Weights of a small transformer language model: vocabulary 50257, RMSNorm before each block.
Each number is 128 + 24 x the weight over its row's rms, rounded and kept within 0 to 255. Layers, rows and columns count from 0. The size above them is the row's rms in percent of the matrix's.

# layer 4 MLP gate, 1344x512, rms 0.0879, rows 1100-1108, columns 256-383
size [117  82 107 102  91  80  96  79  85]
[[123 168  96 137 136 151 124 170  96 131 148 126  85 109 139 164 148 119 131 115  99 157 178 143 150 133 149 115 128 129 129 102  84  81 125 159 102 152 149 108 135 134 124 157 125 142  82 123  97 145 125 155  97 137 118 123  93 110 137  57 132 167  96 109  99 108 137 156 147 115 105 120 123  90 149 128 161 117 135 123  89 135 103 175 143 128 108 123 129 173 102 174  94  99 153 127 138 130 118 152 101 155 131 161 125 129  92 168  98 120 134 135  81 110 120 159 114 150  94 162 176 118  97 102 117 142 126 127]
 [ 93 122 141  99 116  92 131 148  90 143 150 148 161 133 154 102 161 141 150 138 145 122 127 111 139  98 140 122 156 127 124 113 180 164 111 128 142 106 136  99 182 145  99 109 142 112 152 170 142 143 104  98 149 138 149 126 131  90 125 131  89 108 125 115  84 134 155 101 105  90 137  96 116 142 119  97 177 154 109  98 164 117 125 133 109 152 140 131 121 153 147 113 130 148 142 148 141  98 112 100 141  98 106 109 136 131 138 116 153 123 103  73 148 166 127 131 128 117  90 108  69 156 125 135  98 133 100 132]
 [145 150 125 159 121 152 114 182 179 132 142  91 167 105 154 159 127 132 150 139 129 134 110 133 149 129 124 115 128  83 145 136 167 166 116 116 153 104 137 127 128 127 117 155 146 142 152 149  97 129 130  64  60 135 140 131 132 107 120 128 170 175 134 154 101 149 104 138 122 138 117 143 117  85 137 119 160 135 163 135 135 102 136 163 134 120 107 129  98 121 170 107 122 148 171 169 113 189 121 111 135 132 131 149  93 133 109 112 175 133 156 129 147 164 133 113 125  86 132 112 127 121 138 170 127  99  94 148]
 [144 105 100 127 107 125 126 124 110 143 132 136 101 109 144  98 122 103  85 146 108 118 127 144 131 130 166 151 131  94 109 142 123 129 103 132  82 152 131 149 119 130 121 112 150  98 144 132 164 136 147 106  76 102 139 119 142 106 149 126 164  81 128 142  61 126  80  95 131 161 133 150 125 108 148 139 114 164 133 127  96 156 104 118 108 118 118  99  65 141 129 143 110 114  88 170 123 134 103 165 151 131 131 127 106 112 166 182 141 114  89 163 115 107 119 119  85 104 117  78 147 130 149 107 137 122 176 146]
 [122 116 175  79 156 150 126 139 122 121  89 144  77 115 136 175 129 186 150 105 134 155 148  91 137  97 151 139 103 130  97 104 125 139 134 119  95 109 135 111 124 147  71 129 132 110 136  62 112 113 153 117 135 138 104 137 114 131 136  86 118 118 106 121 141 116 135 136 104 144 136 140 153 128 143 138 119 117  97 171 154 175 114 106  68  77 109 116 164 158 145 149 123 135 133 128 121 155  97 149 131 115 150 175 113 149 157 160 110  95 113 123 129 125 149 109 136  79 114 152 148 121 118 112  84 126 116 120]
 [178 144 124 114 136 121 134 120 131 142 138 129 168 116 144 138 133 174 107  99  74 111 100 117 103 144 120 147 102 125 139 101 139 138 148 129 119 153 168 121  82 114 144 140  71  73 115 108 148 118 114 125 113  87 177 119 119 108 112  93 164 106 152 199 133 127  79 123 122 126 148 112  96 119 163 121 138 125 130 132 154 119 131 125 126 130 111 152 110 113 105 123 113 142 126 145 105  96 135 103 126 127 111 122  99 128 164 151 134 108 128 128  91 141 141 110 154 131 142 131  83 123 145 125 127 162  83 106]
 [ 94 157 141 109 123 145  93 100 143 106  87 133 117 183 121 119  60 126 166 116 124 142 163 118 114  95 144 131 164 144 123 124 153 158 139  95 133 112 162 141 107 110 132 146  96 116 135 136 153 111 104  96 153 188  89 128 142  99 100 147 115 120 151 109  97  89 120 162  91  74 156 122 114  84 144 165 153 116 115 170 138 128  79 128 111  94 106 139  97 124  96 112 149 153 108 124 121 108 146 163 108 155 131  93 118 122 120 120 129 131 133 160  92 110 135 111  99 151 100 122 116 117 138 154 135 121 114 122]
 [137 120  95 143 114 132 127 115 131 140 144 136 110 118 133 167 171 129  78 125  83 122 104 154 109 137 165 118 101 130 144 143 153 141 116 100  91 140 101  84 144 117 100 128 160 105 110 140  88 115 106 141 111 127 105 130 123 121 136  88 130  94 176 101 154 112 124 104 134 149 134 147 147 112  93 100 152 100 110 111 124 142 124 109  62 131 180 133 141 137 128 138 125 141 106 127 166  95 116 133 133 139 138 129 105 120 148 118 148 115  94  85  97 134 142 130 136  95 150 180 121 167 132 147 118 142  97 122]
 [133 116 150 142 119 172 164 141 140 127 139 167 130 110 120 132  78 109  95 128 163 141 108 155 139 150 128 178 101 124 170 153  85 110 121 108 124 143 145 122 141 141  90 155 138 146 115 166  89 126 131 113  75 131 137 119 109 111 114 110 123 133 141 107 150 104 106 140 122 114 124 105 120 166 132 151 119 135 116 103 144 125 152 101 153 141 127 124 113 136 107 121 151 112  98 153  96 103 129 143 128 153 121 103 172 147 135  97 120 122 116  91 123 122 103 141 143 152 141 160 126  67 138 156 114 143 155 148]]
# layer 4 MLP up, 1344x512, rms 0.0805, rows 1100-1107, columns 256-383
size [118  88 107 102  88  81  95  85]
[[144 155 130 118 124 124 108 170 154 129  99 147 137 161 143 138 161 117 156 135 137 138 135 104  89 126 174 135 171  90 137 150 151 124 126 111 119 142 149 106 138 129 112 128  97 147 130 174 127 149 137 142  79 140 150 183 103 133 114 133 132 147  84  96 119 111 124 151 142  69 118 113 148 164 115 153 181 140 114 144 104 115 135 141  85 134 117 129 139 125 151 126 122 152 116 176 139 127 128 136 121  96 199 157 102  81 107 132  81  80 103 168  97 121 142 134 132  94 125 144 125 144 128 143 140  86 193 150]
 [159 112 110 119 147 103 110 108  98 125  93 165  77 164 181 120 127 136 127 150 148 106 185 122 149 134 126 157 161  94 167 109 113 139 141 120 112 128 151 118 157 155 134 125 127 131 129 144 114  92 127 106 115 115 164  94 160 137 119 103 110 159  86 140 122 111 142 141  87 145 142 148 155 106 115 141 123 125 100 107 166 126 109  82 122 143 191 135 104 152 166 125 115 159  70 143  75  88 109 152 154 140 119 141 149 113 132 129 130 109 115 104 139 129 144 109 160 152 114 111 128 159 111 103 154 136 173 132]
 [149 119  98 125 105 143 134 163 118 147 133 144 148 153 147 170 109 186 110 147  89 147 154 100  88 130 149 102 113 122 165 104 110 130 127 124 166 154 132 124 110  97 142 120 161 155 107  96 131 102 140 121  58 105 147  98 152 157 132 100 160 123 129 129 130 124 158 150 120 134 123 120 122 148 119 162 110 135 156 127 150 136 145 117 115 119 126 142 105  82 163 138 120 154 102  77 124 123 115  84 131  92 115 159 157 129  64 125 100 145 123 148 160 143 144 147 128 135 121 125 158 190 163 122 151 114 153 104]
 [149  94 124 114 158  76 145 168 111 101 158 142  94 122  99 136 106 109  99 140 130  70 136 139 108 121 132 165 136 129 120 113 127 177 131 132 120 110 166 147 168 104 105 103 106 161 106 130 164  95 116 110 110 103 104 104 134 104 150 156 140 122 143 184 140 122 181  65 139 125  96 121 129 168 111 140 107 147 105 151 133 123 140 102 119 131 144 129  92 103 133 111 166 153 113 121 134  91 143 144 152 122 106 105 129 112 101 149 138 150 149 146 116 143 131 127 103 112 132 120 110 162 117 116 162 133 130 130]
 [136 127 138 141 160 122 103 162 110 123 106 144 138 157 106 122 136 182 127  81 139  87 135 118 138 129 125 156 142 101 128 156 179 110 120 103 143 126 129 133  61 166 116 105 128 131 102 114  89 164 132  98 112  89 136 129 128 165 109 138 138 138 130 103 105 141 116 146 121 157 127 136  82 137 121 163 129 151  98 156 129 111 146 137 146 126 149  83 128 157 161 177  95 112 118 109 132 150 146 107 113  96 117 145  75 147 123 164  82 116 106 138 170 109 152 113 112  90  92 185 106 166 122 134 171  66 107 128]
 [151 106 130 145 145 103 108 120 132  80 102 163 148  85 148 159 128 129 108 119 154 155 130 123 139 136 132 129 115 157 149 117 107  86  94 160  96 135 125 168 120 117 116 133  91 106 121 171 136 135  92 121  84 118 161  87 134 117 120 103 172 106  91 102 122 141 112 111 154 119 152  99 130 140 138 112 159 113 123 118 149  96 141 133 107 112  96 101 150 138 109 120 118 118 144 125 175 137 133 138 127  88 132 170 105 126 107 120 119 144 117 146 186  88 173 123 157 134 122 122 111 165 159  99 150 170 107 114]
 [ 97 167 130 129  91 138 149 129 102 157 131 111 129 119 136 166  80  94 119 132 152 133 134 155 141 137 165 174 116 120 122 101 117 187 117 138 152 143 134 120 150 180  90 131 169 115 136 165 130 138 125  89  80 121 145 120 139 166 143 129  57 147 156  95 163 112 169 122 133 136 120 117 160 141 117 133 111  95 153  90 134 138 138 169 107 141 108 124 122 118 113  71 121 133 105  74  90 112 119 125 108 164 141 140 163 174 125 139 115 105  86 127 105 132  94 162 123 145 130 123 166 141 144 139 113 117 115 110]
 [ 75 148 177 140 122 128 167  78 108 132 138 118 159 133 112 122 124 119 133 112 142 113 134 110 157 135 110 169 145 112 121 131 120 163 118  86 142 140 122 131 131 107 137 117  71 160 134 117 120 108 136  98 145 118 138 112 153 112 144 135 126 141 133  96 148 150 150 158 117 151 130 133 153 150 125 129 102 114 148  93 108 118 151 114 151 111  93 135  83 122 163 143 130 155 131 117  87  91 136 107 100 132 116 139 120  97 127 136 118 186 141 170  89 124 114 100 120 143 141 159 138 155 145 193 139 116 105 157]]
# layer 4 MLP down (transposed), 1344x512, rms 0.0454, rows 1100-1107, columns 256-383
size [112  93 109  95  94  85  98  87]
[[117 164 123 118 150 117 116 168 132 108 115 107 141 118  92 129 113 164 133  99 145 106 178 132 106 132 138 120 110  98 136 112 137 129 134 128 137 101 146 162 133 125 134 139 118 122 176 175 190  94 152 122 124 144 108  86 125  95 140  86 107 115 120 172 130 128 114 131 136 140 146 137 139 153 117 136 156 147 161 129  90 121 127 133 113 118 111 131 183 138 166 154 113 167 121 129 118 137 112  94 108 139 133 120 123 131 169 135 152 171 161 153 106 155 102  76 126 137 132 105 131 113 102 176 178 142 130 136]
 [131 147 129  85 144 117 151 139 117 129 122 143 163 146 136  89 168 116  95 155 118 112 149 160 145 138  80 116 164 148 141 145 159 180  92  90 110 105 132 143 113 132 131 140 166 126 162 133 165 178 111 183  94 113 127 174 142 116 117 159 117  87 148 152 141 158 135 107  98  86 149  83 125 136 132 127 114 113 144 120 127 121 156 159 147 138  95  97  76 139 106 131 106 121 124 154 119  84 140 153 121 116 154 126 106 153 145 107 122 118 117 105 103 163 142 170 149  66 123 122 144 126 146 131 127 167 161 156]
 [ 98 119  94 124 122 152 123 113 163 113 122 107 116 118  80  99  81 137 111 115 119 123 104  95 149 156 139 115 114 131 131 144 115 132  91 135 147 120 108 121  95 150 126 103  87 110  75 107 157 131  72 123 145 104  95 128  51  86 106  93 119 116 123 132 129 102 117 146 174 126  93 102 130 179 163 138  90 152 155 124 118 139 111 115  97 134 123  85 149 135 149 135 168 135 122 137 122 111 118 126 116 103 150 111 135 103 155 115 173 182 193 127 102 120  99 149 185 106 151 126 139 153 119 130 124 105 141 113]
 [131 105 144 109 184 116  97  76 129 167 130 135 133 126 114 118 102 155 164 153 113 126 116 132 111 136  93 121 151 126 195 131 125  93 171 161 108 142 126 168 150 179 107 170 118 138 128 120 115 134 118 118 122 150  99 116 121 134 104 178 155 115 135 124 118 139 141 130 126 132 126 148 155 150  81 115 161 116 119 114 123 138 113 131 126 173 146 100 118 121 122 158 145 114  98 138 126 163 134 195 128 169 159 126 120 122 175 123 157 135 110 134 131  82 115  90  97 111 157 102 114  94 141 157 130 123 139 165]
 [150 181 119 140  81  77 140 149 152 131 141  83 143 128 156 116 192 135  86 139 106 146 112 151  88 130 132 111 150 102 123 170  96 117 102  92 108 115 116  95 125 120 178 135 135 143 153 172 135 148 114 144 131 125 157 121 159 103 133 154  89 109 131 132 130 152 100 103 136 141  96 130 128  93 144 146 130 147 152 116 105  95 113 144 135 151 107 126 129 135 161 132 143 158 115 177 104  77 176 111 103 148 161  91 195 153 125 135 158 113 153 116 104 144  97 144 126 117 162 101 123 125 167 143 154 139 139  94]
 [119 144 114 137 130 128 157 118 173 156 137 162 114  91 114 118 109 140 147  86 150 109  86 100 109 193 146 140 165 114 118 156 115 164 124 103 114 167 149 116 142  68 132 124  99 193 129 128 116 135  99 125 141  76 113 129 139 125 146 115 141 135 149 131 144 124 129 157 103 145  97 110 121 167 112 111 116 136  92 167  98 106 167 114 108 156 125 134 171 152 121 133  98 151 108 145 100 150 180  89 135 139 102 108 134 142 144 147 132 158  75 133 146 125 134 161 153 129 141 100 116 149 159  94 131 171 142 116]
 [118 136  97 131 126 133 131  84 102  76  97 142 157  99 142 101 128 107 138 107 119 135 136 137 114 139 148 123 150 106 131 130 130 150 109 116 101 136 125 106 159 153 135 107  99 118 126 160 145  97 133 120  78 105 153 128 121 113 138 141 136  93  97 153 103 116 114 150 106 103 180 156  96  69 133 147 152 125 171 139 123 121 103 132 152 148 112 108 149 148 119 128 161 125 130 125 125 145  94 105 153 157  77 116 104 106 122 150  79  92 145 169  84 102 134 151 122  98 154  91 100 107 136 166  97 123 115 115]
 [109 136 145 119  77 177 122 139 157 179 130 138 104 125 107 109 120  96  90 117 120 105 163 128  95 100 119 116  95 122 134  77 128 154  82 122 140 112 143 141 135 105 126 123 108 119 164 184 110 122 108 145 111 153 182 134 107 134 176 131 162 125 131 142 118 141 144 142 131 133 145  89 134 178 105 109 142 108 100 118 135 120 112 103 122 116 110  95 147 129 132 128 118 125 110 126 100 125 153  97 121 133 111 103 153 100 124 172 125  99  90 138 129 109 158 128 105 119 154 140 105 100 149 122 133 160 142 129]]